From a checkpoint of a small transformer trained on Wikipedia: RMSNorm before each block, 11885 steps.
Each number is 500 + 25 x the weight over its row's rms, rounded and kept within 0 to 999. Layers, rows and columns count from 0. Numbers have three digits each. The size before them is the row's rms in percent of the matrix's.

# layer 8 MLP up, 320x128, rms 0.115, rows 290-304, columns 0-63
102:467503507496511515485504510485519495500519456516462515531495460444493482531500464492514478564490471478498453505504473503532549527510506491445484484519471499513468497474494507450528485529489495
096:464460487484491525481483484495539478523498505489521469508525509474504533526508493488505521510505502456501512504505518519469569512494513476505438494490542520517539483529552522524457478519472507
105:473484485506519505477505465491512508491500500489428451489492558506502523502482541529477511550524478523523507497539475500450528492518518490479524524482490492519518496518514533496519474513528520
101:522494463520469524464474518502472494526458510459502473463503571527494493563525485516477515546507515474495476518435497516475485512500507499533539537525490512499504538518485448475540478529492503
103:507496503485534505497505489534512513505548519532473538514508489483488472518515491525517517526513477475506515507507522530474470489505482495506454457514501502500482484511529496466503457515559518
098:496505531488531500503465518470542493477513507497517512499505507499501497516507486481483522473514506511511515507495527500493517455478512496518506469498467492488478481489549470496480495476429494
108:520477469496495438551534517559515487512490484482476517524482482478510473554511497490440514523496531463514505458516464498548496519500505479483532547463527531497527475484504497465517525521473469
098:481539507434504509507533485503486454488495526503513475444475505501521495491480536493476513440502550499513510466519473487498480469516480489500444481498479496455518476483547493486524492504515536
097:477536531473509510502502447512502529521472533489516495517497493493491538481532482508522464473422507441541512486524477492548515469492524468512492521503486506513512477487546441461517496483507502
090:460543537511491524489508478549513498496517497491533483504469500492488508480470514420476499490514504517534491526536501456501533508499511515521484525472508517507465464487493514477517502512525497
092:489509480511501493482522493506504501495505490515483514471503517476485469529477489535472510532540517467459498472541514466509530485521474509513556526475522504439517496502504514490477456499491462
097:457497479491509525460525470532511489546517521476480507492481493525483479522515504540488500487493500512519497532469454485482499528470492511516471480490483495481457480527506519510470545472485511
098:545462476512509515458534481515491525469506544505482485516467464510495474477533520523529506514499520508561507514470474504575504512482535485526494522485526498543539462501555502488489444479518510
099:493537504529512492558478505484454516494519462526478452518508502497503456482467520511505501537485511510487499484484511514485508464511472484479522465523488482480454487524443555474496491479474511
098:475478547497505494490516487498553498517459513481455534493527523488490471541477538505506492530535500479525492511517528486459481529524473512497508515511552519491500479485502505463498493521537500
# layer 8 MLP down (transposed), 320x128, rms 0.112, rows 290-303, columns 0-63
097:531525564477498508476509510531504454529485510505482494519466492489607492509530508489501477504552469530502519539506516490464521444455478498488479520470501479490487509479492494543540506481496518
096:499497514510488444501490523523488507466505514533473521503496534549549494488525511490473576503501486458557556500508508486490476484488513503483506526532511498528534534520528492552535497503486533
107:499476520517508506529492494523515495498467499546512511529495476470460489499477490484497536514495506495495485554516511476534491516487498486554493523522451467549483533553501489533492507510456528
100:488520477515505512511519493456470508462510504530485509471521417443501500438497536496498533513485472500529593476515502493496493493503506498481477506486513504540461481525493515537481505495483466
100:514528479521488487500506474477496559474473529506501467506514497504538471497478477499511496482518533511494564406526506458478499501512486487469526525511465525526463482498537543548477490516510552
105:488525484493497471494504479539481505516482495496495442499485495511471521489537510508563507543514517502507496534516493524536498518503541533482506499487502475473501534501448487479500513514485543
109:489513467473529478520561525464536499513475494469522478521468497520502499517552493464479559503442522536558468508484523509511520463502492491490454456504501464475509484548552510489512506492481482
103:493485509518505523531566485512485483491533508506540545503529473519480514470500464493501518496488498496476468500474511499495511445508493543485515484457479473506518485475460458482495484474470497
097:540485496484505490492522505535518507527473515498533563509481515516533510502492496520448495511523503509490513489473523498469466539494502506509478487498458486499499503471500505532502519500498474
098:551476480515496485460467492460490473496470481496481493494518465495513478502509476550535484465515538483500550493473515499477470494479486479470492476513468508487512461508516479517467554475499533
100:502477485467468503481497498500481483492522486534479493522517470514556525488513483510482583510513509494510619507472502501490501530547480510531514503499484511494503538517525512497507511533514516
099:522481472470517506528470532543504464490468473474499483503500513497488511501497515528539513473487522489513423518467503504482487477468541457513517472522479482471485523543501501485512557514514486
095:525494505490496502461528488437518510521492510506519453521505496469559507495522495500487493468478523507461567495511484518551519514483498513500463474497515490492518534489494534476510543528489490
094:542483459505490477432513529521514476550502499536480503519475473471533512458517527492507535488524491471504532536506457502497549509491511482518472536485542494512517518517519455453468454503536498
# layer 8 MLP gate, 320x128, rms 0.121, rows 291-304, columns 0-63
095:469474479477545529507497504530498512491505510471528461482515463455493519491533492486471521487506544530442493504475503488470525509459509456505486514517497508500487498499488526487516483476479522
102:496494486524489513497556484513491556507466491525500486499503520470499452521512474507512514497504529484467505508492500509492516523545511481520504477465494494544470568525491465465523476507486523
101:512458473505513541502481469501513496487521497530527510466532533487495474510515530532508504524543508493469490519488493514470474526519481543469514517506506503484485519501489465434535491504429529
103:488507518488522525503523490467569498491510502515448512495498467504473478533497471540483478509499496464489471510517525515494473533466513491536513487533504482494504447499495461471513471478468521
100:446520518519505538508488510475514519477500502492490505512469516511505493509486515506490513529503502510447517503449511454450558469503455537477502518480509519542456493538490568503480488484551492
112:451541518468482526488484488518467530466507495496468537506531533478471564536439492468522455486509508524498461517490499490452506512526457510504516508517504470494481479507447518505492541490541485
103:522513492488501497510475478494495479483531459494517499538498568511506534482466519546496461498507463514527489497539467510488510546528487520488490478527508513553491491468506516544537524535475481
092:520484506465510517479540505556496536548539554514497505482512494492508527469497472484494478488544474510502503473509476499512491470499518497522513496500462493510477568440526465459482500515516514
091:515521516518465509499425482460514506490519523460495447513548505481522499464520472549501524436564509481498522453478499531489543479495479496492543474493494480467524507506518498515471493493503540
094:514495501497484519487483485512541530521503494515484534477545506496482534519543537497491507522498482513514500502444472454504491507497547492494513504515498512464536524482518499474445485483484483
096:516505503470488477501486519486476496453492470490480525497492494472500501485480470467487494486510525558482472481550532498506483530493500491505503513560550457493516534477530523546561490481499495
099:528470529537493543516515477509490540453487536529538493476484444513460530510481498531529456488551535466532473527479514470493504503467464507481498517446528502503512507528530492500517458524484511
095:499496533493467515511558479503487505500517465461479508499527533509491468501500499519503497503451545542495461492505567512526517509537525502526541475509526486520454488500455538498514479501455506
096:455512511515483516484482478523517496503450489485478512501474518488499487532498503524486537532495450508510486524515488492516479515498494514477525464530543523513485494516495506487472487511502503